config.yaml
n_head: 3
activation: "squared_relu"
norm: "rmsnorm"
norm_place: "pre"
norm_eps: 1e-06
attn_scale: 0.125
init_std_o: 0.00684
init_std_up: 0.0355
beta1: 0.9
schedule: "wsd"
batch_tokens: 16384
seq_len: 256
doc_mask: true
dataset: "wikipedia_en"
Each number is 128 + 24 x the weight over the matrix's rms, rounded and kept within 0 to 255. Layers, rows and columns count from 0.

# layer 6 attention key, 192x128, rms 0.0885, rows 52-63, columns 64-127
[[107 121  51 128 180 128 121 105 150 192 114 126 143 155 160 121 135 137 163 139 122 140 130 164 112  97 165 154 103 136 141  91  95 121 128 142 101 151 137 142 114 140 109 136 115 123 132 138 129 152 130 147 107 147 140 121 128 117 118 117  94  93 195 119]
 [121 114 101 110 122 173 139 103  80 165 131 136 159 132 146 135 155 113 106 127 105 139 131 105 115  96 117 141 148 116 117 176  71  82 114 117  96 118 141 184 129 100 129  94 123 136 135 178 145  98 144 137 145 143  81 120 136 138 121 130 109 141 121 144]
 [135 110 151  96 115 140 181 124 138  84 132 138 110 141 165 140 111 134 126 149 128 104 106 134 145 175 142  98 108 110 125 142 153 131 115 128 106 141 126 125 108 132 138 131 114 143 119 160 131  97 141 114 148 182  91  93 104 135 113 173 165 146 115 116]
 [136 144 148 119 100  96 148 141 176 112 111  99 108 137  97 116 142 145 134 147 148 117 144 124 113 127 121 119 130 149 164 164 120 158 132 131 134 112 140 152 156 156 123 134 130 144 104 132 147 142  76 140 114 139 151 149 139  95 141 123 131 128 147 104]
 [127 118 126  91 129 134 169 135  86 108 131  88 129 118 135 104  98 125  91 101 116 103 140 129 134 187 103 139  97 128 112 110 122 137 115 150 146 141 103 158 145 128  85 132 133 169 171 189 134 133 160 119 130 159 123 159 134 147 156 101 145 126 130 147]
 [113 122 127 112 161 142 104 132 134 171 134 113 123 110 148 113 147  82 128 124 141 143 137 120 115  58 120 149 130 110 131 149 152 124 120 131 111 135 120 146 171 155  98  99  98 109 115 126 130 169 130 124 164 117 131  74 127 145 135 133 144 116 120 127]
 [111 141 100 120 125 153 109 137 143 164 125  96 141 118 130 128 144 105 142 127 105 157 147 125  92  82 114 130 109 130 135 147  99 130 141 139 128  97 143 159 145 127 120 117 181 132 153 141 140 119 128 148 150 113 110 122 155 136 135 111 139 106 160 109]
 [117 142 108 116 152 130 164 114 126 128 112 119 136 105  86 125 133 102 116 121 104 158 128 137 147 171 124 101 139 130 152 116 117 132 122 175 131 130 147 104 156 139 112 127 133 132 113 147  99 106 142 138 115 150 108 141 112 120 147 108  74 115 122 116]
 [115  99 131 105 144 123  87 102 127 115 127  93 119 152 128 125 114 124 176 131 161 138 150 132 140 116 139 132 132 128 122 102 121 135 149 154 125 119 151 134 124 156 133 103 138  65  95 155 115 106 158 146 101 163 110 166  97  84 139 141 136 117 135 106]
 [ 95 145 143 113 125 144 131 105 144 159 143 132 110 125 116 117 119 141 109 126 127 155 134 113 117 109 101 110 125 132 142 160 120 118 126 114 117 126 125 159 121 102 134 115 149 160 136 111 125 103 138 161 108 142 145 137 190 145 122 106 134 135 128 113]
 [127 155 147 139 138 113 140 125 163  97 116 172 137 158 127 129 158 129 164 183 135 132 126 171 163 142 122 108 139 138 108 101 159 162 104 144 107 157 107 110 119 145 149 105 104 121 155  83 140 158 106 122  91 100 167 105 147 140  96 100 113 126 125  92]
 [123 152 124 108 147 112 165 136 170  94 157 153 108 136 116 101 150 148 118  99 137 146 127 130 149 124  94 111 136 139 129 134 137 100 147 124 108 137 112 132 118 121 138 132 124 157 163 139 136 156  90 132 113 127 169 110 170 132 131 125 126 100 130 118]]
# layer 6 attention query, 192x128, rms 0.0889, rows 53-63, columns 64-127
[[164 139 125 149  94 127 127 119 103 158 100  99 159 112 157 109 125 142 122 156 118 111 103 121 142 118  95  87 123 119 136 118 140 114 144 122 117 121 104 130 118 111  98 100 102  97 135 102 121 115 153 115 106 129 136 119  87 133 101 183 131 154 159 132]
 [158 134 128 118 162 124 141 127 134 147  98 149 114 109 156 110 117 133 156 175 137 141  67  83 148 152 129 102 156 152 118 102 165 120 119  89 134 134 136 123 121 176 148 143 147 115 141 158 126 103 142 145 125 128  88 146 112 152 128 119 128 124 169 128]
 [110 116 149 126 118 164 134 190 121  81  98 173 138 157 136 117 114 147 112 120 124 183 126 191 106 122 150 116 114 116 137 147 124 142 143 159 117 155 128 129 136 146 154 107 101 117 126 119 119 145 104 137 128 111 117 123 130 115 145 131 127  96 131 121]
 [123  97 129  91  88 148 114 139 103 154 164  95 118 116 134 100 108 114  91 155 135 144 107 135 168 149 123 125 132 106 112 124 135 151 117 128 182 125 147 139 173 117 159 159 138 146 164  80 126 100 132 100  98 104 140 195  98  86 164  76 129 133 145 186]
 [ 85 149 118 153  94 153 115 122 144 122 159 138 139 147 128 150 126 107 165 122 144 132 137 112 131 139 137 147 109 148 140 139 120 159 123 141 148 131 123 104 147 148 153 102 112 125 112 110 176 158 128 129 113 122  94  97 158  87 113  93 117 143 118 118]
 [136 143  98 129 123 117 128 122 103 112 132 127 112 120 118 148 161 116 105 100 112 141 162 146 153 120 109 102 156 138 170 155 141 107 148 129 100 125  92 119 120 144 138  87 103 164 114  94 117 167 114 133 112 154 146 106 161 134 138 138 154 118 145 108]
 [147 129 161 176  95 136 133 150  86 121 100 121 140 109 122 124 123 115  93 130 151 140 118 120 146 135  88  95 137 122 130 110 123 129 112 139 133 141  71 128 148 119 116 111 107 169 124 139  90 133 125 140  98 114 170 135 128 110 149 131  96 137 103 120]
 [148 115 139 112 130  91 106 141  93  95 153 132  93  79 102  94 128 119 168 173 103 139 111 123 115  94 130  97  81  87 136 145 126 114 122 148  91 101 136 129 134 155 129 154 147 142  91 143 110 121 117 106 119 120 120 144 134  97 102 117 126 156 146 101]
 [127 130 129 149  93 127 113 127 136 141 130 122 121 133 144 143 126 129 117 133 138 147 113 129 103  99 144 123 132 152 168 142 147 101 151 130 138 104  97 147 149 191 132 102 120 140 114 129  69 151 111 149 119 150 141 122 158 144 118 159 156 125 175 114]
 [ 99 125 157 144 135 149 143 107 165 127 143 162 130 157 152 128 133 134 124 152 153 114  88 130 122 121 118  95 113 161  89 172 135 148 153  73 131 104 165 123 124 136 128 167 131 134 112 122 137 136 159 117 135 174  75 113 159 131 123 117 111  84 120 128]
 [111 126 161 117 138  94 135 126 143 134  82 128 131 119 153 138 120 119  92 130 149 156 126 130 109 130 124 102 139 130 114 137 153 147 168  95 130 112 151 121 111 129 115 133 109 172 100  95 127 159 146 139 134 149 117 158 132 168 110 102 107 105 108 149]]
# layer 6 attention value, 192x128, rms 0.109, rows 0-40, columns 64-127
[[151 135 106 111 115 138  96 115 104 121 131 119 118 128 129 130 127 145 129 142 157 141 110 135 118 136 115 137  99 141 106 151 160 139 144 150  99 114 131 139 144  74 119 172 138 104 158 124 156 123 138 134 131 120 140 142 118 122 108 175 111 124 110 124]
 [127 138 111 111 149 143 113 109 126 141 116 137 152 150 153 116 107 136 129 144 140 158 119 151 163 126 138 128 140 148 111 122 135  97 137 144 123 127 120 125  81  96 130 130 113 105 103 111 134 135 126 124 122 123 111 136 133 133 121 143 147 120 143 142]
 [145 128 129 127 139 113 110 116 138 141 122 102 118 130 149  87 163 128 168  94 165 132  98 129 122 139 149  93 147 121 116 148 156 130 131 166 145 152 117 107  91 103 146  90 118 119 141 123 125 146 115 120 145 129 152 132 124 130 106 123 141 150 138 126]
 [126 134 162 137 145 126 137 110 116 110 117 146 134 112 125 158  98 118 124 154 121 148 100 111 112 114 135 174  97 118 144  99 157 129 132 115 113 119  99 159 147 130 155 130 139 136 115 115 140 153 160 130 118 136 144 160 136 120 148 154 112 146 106 119]
 [152 116 139 129 119 119 111 116 141 126 118 132 124 131 124 138 152 118 124 148 112 111 121 138 138 154 149  94 157 151 155 110 128 145 118 122 151 152 116 135 122 101 143 118 130 115 152 117 123 126 129 115 110 161 110 120 125 138 139 148 125 105 120 125]
 [135 130 115 130 117 133 122 108 122 118 116 124 137 131 121 115 129 143 131 150 122 131 126 111 100 117 113 139 128 126 133 130 140 120 141 125 138 111 134 126 151 121 148 148 140 129 157 143 125 130 119 137 123 127 139 162 160 133  99 162 124 134 128 124]
 [165 127 122 120 147 122 136 135 124 136 148 138 126 135 125 124 130 107 100 114 129 163 105 103 148 123 128 118 124 153 105 145 123 121 113 112 130  79 144 113 140 139 103 123 110 175 122 123 145 130 123 126 139 130 129 131 148 104 126 131 121 130 150 142]
 [126 164 107 129 102 130 135 136 138 126 118 115 120 136  94 140 113 157 139 144 111 147 125 100  96 115 106 158 130 141 125 143 134 124 148 129 134 117  90 128 141 147 146 147 137 154 121 162 126 111 126 135 127 113 152 175 144 131 101 150 110 127 154 118]
 [108 113 139 109 146 123 141 128 168 116 113 140 104 122 121 119 133 125 123 129 131 168 105  87 130 138 145 120 145 130 114 142 128 114 115 147 109 108 142 133 165 134 137  92  90 148  88 104 172 114 120 161 150 126 114 131 126  97 144 120 162 135 143 140]
 [139 137 131 151 149 149 144 131 142 124 123 130 113 101 141 106 127 111 151 131 134 125 136 113 143 117 122 107 147 118 139 107 114 121 108 119 124 169 115 140 125 136 140 109  92 111 135 102  93 122 129 155 155 151  95 123 128 138 158 119 158 138 169 125]
 [149 144 150 117 124 125 134 116 111 108 133 130  99 100 130 124 133 133  98 136 115 120 104 105 113 131 112 130 124 113 144 136 143 160 136 108 127 117 148 129 134 155 117 118 149 165 108 148 131 127 121 122 119 149 124 146 118 104 123  87  99 147 116 156]
 [147  96 122 118 123 131 124 129 117 120 142 127 132 110 141 102 111 100 106 124 117  96 147  85 145 122 123 104 144 102 143 146 129 111 111 132  84 125 108 144 146 142 110 136 133 110 117 133 126 105 124 146 135 150 154 113 106 110 153 116 117 127 137 126]
 [141 153 127 118 112 104 135 146 123 128 152 120 132 127 111 112 145 118 124 133 135 122 117 117 154 136 101 128 116 133 135 143 113 125 143 112 158 158 161 124 141 154 136 136 108 131 132 121 125 134  83 153 130 125 128 123 121  88 124 140 136 117 142 141]
 [125 159 136 129 112 115 127 124 119 134 141  97 109 117 135 120 132 134 110 124 148 121 114 122 156 134 115 154  94 122 138 152 171 131 133 156 129 140 100 129 129  95 102 117 110 118 125 121 114 161 107 142 144 109 137 135 124 105 143 125 128 126 136 140]
 [146 121 131 126 123 125 125 127  92 131 152 132 145 164 143 155 114 132 132 110 182 124 117 118 116 128 107 128  97 130  99 129 134 130 138 110 112 122 123 126 150 104 150 161 160 125 143 131 122 145 144 133 107 157 135 124 122  99 135 145 123 164  75 106]
 [122 123 126 102 116 134 153 143 134 126 150 138  88 131 154 129 121 112  96 111 133  98 125 147 140 145 108 117 131 105 129 131 135 129 119 149 126 163 161 144 105 123 125  81 116 106 146 113 141 126 111 143 128 139 131 106 102 132 161  79 160 142 114 151]
 [ 98 145 139 108 128 143 132 149 152 118 154 135 120 140 129 146 136 119 123 129 125 116 104 126 131 147 101  99 104 129 110 107 110 125 116 122 142 164 121 124 127 112 134 114 124 129 140 122 111 150 167 121 119 158 116 117  99 117 116 157 131 152 132 119]
 [108 131 115 130 157 136 123 126 131 125 124 131 142 142 155 119 119 129 137 121 131 168 117 131 141 109 132 119 144 107 108 140 147 125 129 155 120 139 128 127 104 123 124  86 115 113 124 100 116 132  98 130 139 120 130 148 145 161 132  97 145 122 136 125]
 [121 122 149 134 144 107 151 136 153 113 139 128 124 140 109 154 119 124 134 120 115 126 142 111 141 151 153 119  99 134 122 127 129 125 125 142 125 108 140 146 151 158 128 130 132 162 124 124 119 133 151 138 124 137 106 139 130 123 139 121 116 155 122 143]
 [146 115 109 123 102 111 118 147 139 126 153 109 109 145 112 135 124 137 135 106 147 130 137 111 127 137 120 152 119 108 105 164 145 144 146 135 149 127 159 128 134 155 146 148 145 150 117 137 131 134 107 119 135  95 153 141 140 140  87  95 124 142 124 127]
 [110 126 122 124 108 132 145 128 111  92 151 135 132 118 117 126 139 142  98 140 104 117 122 108 120 125 126 133 101 106 151 155 129 123 135 137 129 103 128 101 160 138 104 115 128 127 136 156 124 140 124 117 124 122 131 121 110 112 129 137 119 157 114 135]
 [124 146 117 151 131 126  95 133 162 119 128 115 145 136 127 131 152 129 121 147 150 126 122 107 128 114 135 149 130 139 132 131 128 102 125 119 140 128 126 142 111 131 146 135 120 118 132 132 120 115 133 192 120 151 137 125 162 128 121 144  91 156 143 106]
 [104 153 136 139 160 117 125 122 132 123 121 138 142 107 162  96 166 131 133 120 118 147 114 135 130 120 111 117 150 144 121 104 156 115 130 116 133 132 106 144 103 128 146 113 116 114 104 109 123 128 113 152 113 120 119 125 140 118 105 120  86 112 137 102]
 [135 139 134 114 124 122 130 147 141 135 136 128 159 108 118 124 108 107 168 161 161 123 163 129 142 147 146 103 133 140 121 113 140 132 153 104 122 130 127 117 126 145 112 165 139 144 128 144 109 153 110 117 104 125 130 109 127  95 124 127 166 138 169 125]
 [174 122 108 105 118 112 154 146 131 125 136 138 137 137 169 115  98 149 137 113  70 134 119 123 136 138 131  95 142 153 118 123 120 135 108 102  91 127 155 127 140 147 106 123 127 138 153 131 156 123 122 128 131 144 124 128  95 132 136 137 126 128 147 127]
 [129 138 128 142 127 139 124 127  94 126 110 132 107 125 139 112 136 157 122 118 122 151  96 122 109 114 118 150 124 135 127 121 133 136 143  81 129 166 137 108 117 145 137 116 119 138 111 130 139 158 149 100 123 111 109 144 156 126  73 135  91 136 145 119]
 [102 126 102 135 121 142 150 116 111 128 126 133 135 127 117 147  74 127 113 120 124 113 117 111 178 134 135 102 143 131 123 113 102 131 110 141 107 159 115 139 124 113 100  96 118 115 116 103 118 141 137 136 141 135 137 106  96 146 157 103 161 144 153 106]
 [123 109 116 106 114 123 129 149 131 100 121 132 126 157 129 112 147 112 103 136 111 131 162 111 110 109  83 123 145 113 121 116 107 137 136 140 135 140 173 137 152 141 128 106 137 134 146 122 148 119 129 115 121 121 102 156 122 162 123 124 108 115 116 143]
 [115 127 140 106  92 165 154 134 121 116 118 126 127 118 139 165 139 133 116 131 119 136  90 156 125 121 154 123 124 108 133 154 129 122 118 127 132 139 103 115 135 135 120 109 137 124 118 136 127 150 110 125 138 140 158 115 131 156 143 137 140 127 138 133]
 [115 148 137 117 131 130 142 145 128 140 158 139  88 128 118 145 137 118 135 110  91  95  97 137 113 141 116 136 118 109 114 111 126 124 105  89 124 130 149 144 139 144 103 134 127 103 118 129 132 125 133 146 126 121 138 118 107 142 139 134 117 144 104 121]
 [116 121 132 124  96 118 112 123 133 130 123 120 157 119 133 118 136 130 126 144 167  95 130 132 109 130 109 113 121 131 150 127 146 126 136 144 120 128 117 138 126 123 130 163 157 118 152 151 120 124 128 140 115 117 158 112 122 108 137 133  96 117 108 128]
 [121 130 119 128 110 126 125 132 137 124 125 119 135 167 123 173 147 162 116 126 131 127  91 149 125 114 126 109 137 131 122 105 101 121 115 122 109 142 128 125 145 122 132 114 118 128 103 127 114 106 130 104 110 124 103 127 118 137 129 121  93 138 115 100]
 [142 127 124 129 131 130 121 142 128 108 139 127  92 128 149 135 131 119 147 131 121 150 103  76 104 127 120 131 125 108 128 136 128 149 138 120 111 105 130 142 119 129 145 139 155 112 123 128 152  94 116 124 107 135 164 134 129 133 116 110 123 153 119 137]
 [144 107 104 126 113 126 135 124 102 133 146 146 136 112 140 158 130 103 121 103 106 144 125 116 129 115 120 132 135 129 113 121 127 133 151 105  94 112  99 129 132 111 128 135 124 142 110 121 134 123 135 146 137 136 130 135  82 127 144 149 159 109 159 127]
 [143 114 128 113 137 147 141 116 127 152 158 136 107 142  98 100 117 127 141 113 124 128 108 124 155 138 150 129 153 162 114 126 144 139 110  92 112 161 122 119 109  95 145 123 128 117 113 104 129  98 134 109 147 135 130 125  98 115 136 116 115 145 143 137]
 [120 142 137 127 128 114 116 136 128 141 121 152 112 100 145 110 130 134 130 102 153 142 118 133 120 136  97 129 133 141 133 128 133 111 128 123 154 117 124 117 146 149 134 124 120  89 129 143 121 149 136 108 137 122 127 118 148 121  76 133 117 131 140 116]
 [125 126 140 145 132 122 139 120  87 132 113 138 136 136 107 103  91 136 132 126 126 146 113 122 116 113 135 135 133 132 139 126 115 106 131 114  94 143 116 127  94 147 148 132 160 109 135 134 150 118 132 116 160 132 144 131 124 142 134 107 117 111 120 124]
 [133 124 126 145 113 136 132 138 127 117 106 137 129 125 129 129 128 112 106 168 112 142 128 112 132 135  97 149 152 144  93 115 143 134 105 134 135 121 141 123 174 156 103 140 115 159 126 132 134 133 144 115 126 100 133 158 134 108  94 157 151  99 147  87]
 [148 110 134 123  98 116 139 126 142 137 100 114 129 143 116 110 141 117 133 120 129 146 144 102 149 141 131 146 130 105 158 134 133 159 131 180 155 150 147 122 136 144 132 111 122 156 129 129 103 133 109 119 152 129 142 117 135 143 135  82 140 116 167 146]
 [127 140 117 134 116 139 118 130  89 129 152 134 121 132 134 144 146 151 117 132 136 108 132 145 150 124 125 121 142 143 130 120 129 119 141 109 120 171 124 119 150 124  97 120 135 106 101 109 132 123 133 153 139 129 123 101 113 124 139 131  97 156 141 117]
 [122 134 119 143 120  95 121 105 170 122 137 123 133 126  96 105 131 120 150 128 147 103 126 118 130 136 103 165 131 126 149 104 130 137 119 136 145 145 115 142 121 128 122 135 123 123 125 124 145 111 142 142 112 133 118 132 116 117 137 148 106 151 155 147]]
# layer 6 attention output (transposed), 192x128, rms 0.119, rows 0-40, columns 64-127
[[ 83 109 116 144 107 145 138 142 133 139 139 134 103 178 164 101 149 125 113 128 129 137 118 132 140 120 127 120 122 130 107 127 119 132 120 141 127 137 116 121  87  90 133 158 141 125 101 137 130 134 158 106 137 148 126 137 113 126 132 140 151  96 149 117]
 [116 135 141 128 114 146 141 160 109 121 155  91 136 134 129 105 119 141 136 113 110 129 133 159 147 107 112 130 118 148 129 136 115 139 155 124 118 141 126 124 103 124 125 137 113 157 139 108 112 103 122 133 130 131 112 158 107  97 156 129 162  98 127 152]
 [152 141 104 121 149 117 128 134 108 142 118 143 144 123 142 111 121 115 147 151 133 133 116 124 139  87 146 136 118 127 161 148 110 144 115 146 111 135  97 146 148 108 125 131 128 129 114 116 143 122 157 113 136 134 146 152 137  98 121 138 110 132 138  82]
 [124 116 155 136 141 122 134 157 138 125 139 125 112 135 144 149 137 101 119 116 147  95 135 110 127 128 119 142 113 148 111 134 133 105 133 118 136 123 117 129 121 114 106  86 159 170 121 162 123 132 144 107 137 143 133 112 121 155 155 154 140 132 116 120]
 [169 124 126 128 154  99 121 141 133 120 133 122 146 129 133 110 100 154 127 120  96 143 107 133 109 108 120 142 124 134 145 132 126 126 102 155 151 108 117 134 145 128 127 139 151 139 131 121 113 126 130 124 114 111 126 158 139 127 129 120 125 145 121 137]
 [126 145 126 150 131 148 129 128 129 135 115 139 122 132 135 117 121 107 138 146 143 115 127 112 133 131 138 123 124 127 126 134 115 133 108 140 140 140 105 118 122 138 124 130 151 134 135 122 123 133 141 126 148 132 133 123 125 123 112 143 121 120 132 140]
 [108 160 133 109 127 166 114 117 116 116 110 128 110 107 119 128 150 134 121 131 125 128 104 146 159 141 125 140 140 112 139 140 146 118 109 121 128 121 131 130 150 142 120 131 122 172 135 137 118 130 144 141 154 151 115 128 106 119 118 132 122 132 132 141]
 [126 147  85 127 111 177 124 125 128 122 127 131 136 141 138 116 154 103 145 144 159  97 143 124 120 135 136 137 132 107 130 124 106 146  92 146 126 142 140 117  95 136 132 137 148 139 132 125 135 145 121 143 153 161 120 119 110 120 123 156 111 136 112 127]
 [140 142 137  84 133 144 134 107 131 140 130 142 125 144 124 158 133 106 108  93 135 161 121 131 152 135  87 135 135 132 136 148 119  99  92 117 143  98 142 135 118 152 114 117 112 143 134 136 116 139 111 133 125 141 114 129 139 133 133 134 125 143 150 121]
 [147 146 154 103 140 119 120 112 130 146 131 125 164 120 127 115 128 141 117 101 106 143 121 146 118 136 121 128 111 148 149 132 119 137 130 120 141 118 137 115 126 134 138 141 144 144 139 126 109 127  82 144 110 133 128 124 107 131 134 120 134 131 139  98]
 [142 103 117 146 152 117 129  80 124 147 118 133 113 135 125 137 119 123 166 141 140 109 122 129 155 155 116 130 127 141 139 112 131 103 111 124 117 160 127 132 111 115 111 145 123 124 155 120 122 145 156 122 128 150 128 100 138 135 123 156 100 142  87 127]
 [120 121 130 104 143 131  99  99 138 127 152 124 123 150 137 149 112 103 117 131 121 140 106 130 108 148 138 141 156 112 104 127 151 102 112 120 105 133 127 147 121 118 132 147 141 137 133 136 128 157 143 150 136 145 153 133 103 166 110 150 106 134 116 114]
 [127 132 115 127 109 137 151 131 127 150 127 126 124 119 138 124 156 129 129 143 103 143 118 140 136 122 103 101 142 140 148 122 126 127 116 111 129 134 144 127 106 135 122 134 106 141 116 154 140 138 122 112 118 135 130 123 127 146 128 115 132 137 145 110]
 [125 133 114 126 107 146 133 153 132 160 120  98 141 129 156 120 119 114 122 141 133 123 147 140 121 118 117 102  94 172 132 106 118 138 111 129 130 148 125 120 130 118 103 136 123 149 101 137 121 125 135 100 143 150 143 143 123 165 127 175 129 122 145  78]
 [108  94 146 128 111 127 104 125 120 127 132 142 103 107 115 110 145 111 156 130 116 136 105 141 134 146 166 128 142  88  95 148 125 105 152 125 122 146 118 109  93 122  98 140 136 112 117 144 104 127 138  84 165 144 157 129 119 144 125 136 110 108 133 129]
 [139 113 146 125 148 101 136 109 130 156 121 135 139 122 126 131 117 132 143 130 117 145 128 116 133 137 108  99 109 136 143 136 128 120 171 133 129 123 146 134 153 137 123 131 119 115 128 115 128 111 118 112 133 103 110 139 121 129 138 124 138 127 125 113]
 [127 125 135 141 133 127 121 109 111 133 108 149 134 126 143 115 152 135 158 109 132 167 154 120 129 151 111 119 135 136 126 127 125 118 112 130 139 104 145 131 138 115 124 113  97 159 138 144 119 139 142  94 127 143 146 180 103 125 128 116 126 106 105 139]
 [126 137 139 120 136 134 132 147 122 110 136 110 133 102 132 113 109 134 116 134 137 119 128 129 135 109 113 116 103 112 130 154 124 116 166 121 131 123 123 120 127 132 107 127 126 145 132 108 145 115 111 147 149 131 125 149 114 118 120 137 150 108 140 115]
 [147 118 115 123 146 129 121 151 108 140 119 118 136  85 133 133 129 119 104 118 111 117 122 119 115 138 116 150 126 144 106 127 141 105 131 146 158 105 134 134 146 134 117 112 129 149 131 122 109 122 120 118 152 125 144 116 144 156 105  94 138 151 156 141]
 [123 132  82 147 116 131 129 135 111 160 117 149 117 119 121 120 159 117 127 155 118 109 114 107 146  92 106 122 114 100 136 136 122 138 152 145 120 150 147 116 129 122 130 131 130 102 108 114 152 129 138 114 171 124 139 103 140 130  88 128 123 125 145 107]
 [120 110 125 116 133 145 138 129 136 159 105 125 118 151 137 132 142 117 116 148 137 103 159 103 118 131 121 125 139 146 133 115 134 114 113 128 113 123 130 147 138 107 133 136 129 141 128 140 110 144 151 140 133 118 129 135 102 155  87 153 120 116 145 114]
 [161 125 120 144 123 153 140 133 136 117 124 137 136 129 141 117 121 110 127 105 128 132 145 131 140 137 116 138 115 125 115 143 115 125  98 133 122 130 122  89 127 145 141 150 130 149 144 136 136 125  93 135 107 161 154 121 120 150 127 126 114 117 120 130]
 [164 136 163 136 119 126 129 138 133 108 142 116 118 139 135 150 105 132 137 142 146 126 150 143 145 148 144 138 139 136 140 132 134 121  92 134 112 146 116 118 112 122 128 135 114 134 140 121 153 132 110 100 107 167 134 117 143 142 132  97 116 152 124 113]
 [135 123 136 128 118 113 114 129 119 130 127 156 137 123 125 131 150 134 144 143  94 126 121 135 133 133 154 111 179 106 140 103 122 140 151 114 101 116 133 109 111 124 111 106 122 139 132 112 128 120 125 131 122 124 147 102 135 127 132 154 121 130 121 136]
 [127 136 145 107 112 131 106 119 107 112 109 125 147 146 119 118 148 150 132 131 144 139  99 152 110 145 119 141 161  99 124 125 114 114 142 145 137 113 135 152 134 133 140 139 117 123 137 127 103 135 123 136 143 122 137 134 116  83 120 135 121 131 110 144]
 [135 146 136 161 126 134 144 134 126 116 107 130  98 136 107 132 119 128 159 128 171  97 150 146 155 120 126 141 110 145 140 110 125 133  91 125 143 144 137 121 120 117 134 150 107 151 142 128 137 133 134 114 135 137 143 115 149 115 101 109 129 121 116 125]
 [125 102 140  91 125 126 100 118 105 138 131 116 149 115 113 126 138 133 120 108 130 147 134 139 126 134 136 147  98 108 130 143 131 130 142 126 123 126 142 104 141 143 121 129 129 151 135 130 106 120  99 144 138 108 120 157 109 130 148 154 135 124 117 112]
 [116 153 114 150 145 132 131 137 148 151 124 109 107 119 120 121 128 147 116 136 144 136 122 114 135 120 115 123 122 106 125 137 125 114 142 151 140 126 132 136 138 135 111 159 138 124 140 124 152 131 124 135 137 102 119 137 137 145 123  96 131 106 131 139]
 [143 114 134  98 132 140 140 143 140 116 105 114 152 140 134 127 135 126 142 138 136 117 132 110 120 126 127 113 120 136 141 151 131 124 128 125 126 107 139 154 148 124 120 105 136 146 128 148 152 133 128 146 112 117 108 135 103 120 116 166 120 142 112 107]
 [122 111 132 131 116 111 132 112 148 123  99 139 142 130 127 137 154 132 129 109 131 133 149 126 128 147 114 126 117 138 132 123 144 102 122 129 137 136 145 130 129 122 125 132  99 108 132 133 142 124 127 110 129 142 147 128 117 150 136  96 110 128 107 123]
 [126 112 116 120 136 133 140 114 141 120 133 142 118 168 149 134 119 114 133 148 139 135 121 109 128 148 163 136 155 123 105 107 120 131  93 132  90 151 124 125 107 111 134 132 143 117 116 145 153 134 151 111 121 143 132 120 131 152 122 145 119 138 112 128]
 [126 122 135 131 132 139 103 122 123 100 111 116  98 122 101 121 120 155 145 113 133 144 118 150 122 160 120 136 122 105 131 119 128 122 130 129 124 130 124 106 116 150 138 137 123 116 150 114 112 115 100 123 131 111 136 148 128 119 133  86 133 145  99 139]
 [125 120 110 147 129 125 133 111 128 139 130 132 117 130 121 107 153 129 137 133 127 112 106 144 134 115 131 130 138  92 148 144 141 115 140 143 101 144 128 125 115 103 141 144 148 125 148 111 120 100 121 134 146 144 107 103 133 117 120 122 115 139 111 116]
 [ 99 133 139 115 112 119 112 123 111 115 133 121 111 133 131 145 162 105 100 122 109 147 142 156 105 125 117 100 143 122 130 144 139 103 119  96 122 130 135 129 116 101 120 154 143 124 140 157 102 144 138 124 136 139 131 134  98 121 126 174 117  91 122 117]
 [118 116 145  96 119 133 115 108 130 138 127 125 141 132 112 123 139 151 131 108 123 126 114 148 117 150 146 159 120 116 165 127 131 129 158 121 154 143 118 132 118 127 144 149 141 137 134 116 107 121 150 117 148 138 113 146 122 117 148 117 132 139 128 126]
 [135 155 116 138 129 134 154 118 123 117 115 161 120 145 119 126 122 119 160 130 143 115 135 103 144 132 127 129 151 144 145 117 124 141  74 142 125 133 126 128 110 114 151 138 105 132 126 132 140 133 147 107 113 135 145 112 142 135 115 103 110 133 139 114]
 [103 132 145 124 151 126 140 135 134 111 172 138 112 129 110 141 121 105 135 119 152 114 111 117 119 145 156 151 137 118 127 136 129 134 124 125 129 128 124 138 101 133 132  94 142 120 119 133 155 135 135 136 133 102 105 124 121 116 148 141 139 132 112 138]
 [131 161 133 120 100 171 109 102 133 138 114 140 121 141 129 141 145 143 136 135 134 149 141 111 149 141 113 139 151 126 112 126 144 129  90 130 110 121 122 113 132 149 142 108 146 151 123 126 146 149 146 147 135 135 128 137 130 119 127 118  92 141 133 117]
 [151 137 107 121 140 128 128 131 129 142 139 130 140  99 129 112 118 122 103 147 124 113 116 105 113 119 116 111 110 111 131 115 129 131 162 112 121 116 122 135 159 142 138 134 145 149 122 112 139 121 125 144 135 104 112 144 151 122 120 143 134 130 167 113]
 [110  95 154 113 121 102 117 154 125 126 121 132 106 164 118 129 143 127 145 121 121 146 125 145 116 141 124 131 112 118 131 135 159 138 112 145 114 137 124 125 110 124 153 138 124 131 134 133 144 153 103 149 104 124 167 141 116 133 140 123 130 112 138 116]
 [149 104 118 133 119 151 153 115 116 149 121 121 123 128 136 128 141 148 103 101 115 121 157 109 120 132 122 141 145 149 133  93 122 143 133 132 142 161 137 100 131 117 144 147 133 112 136 120 102 129 115 111 111 141 109 112 150 141 151 121 136 119 124 139]]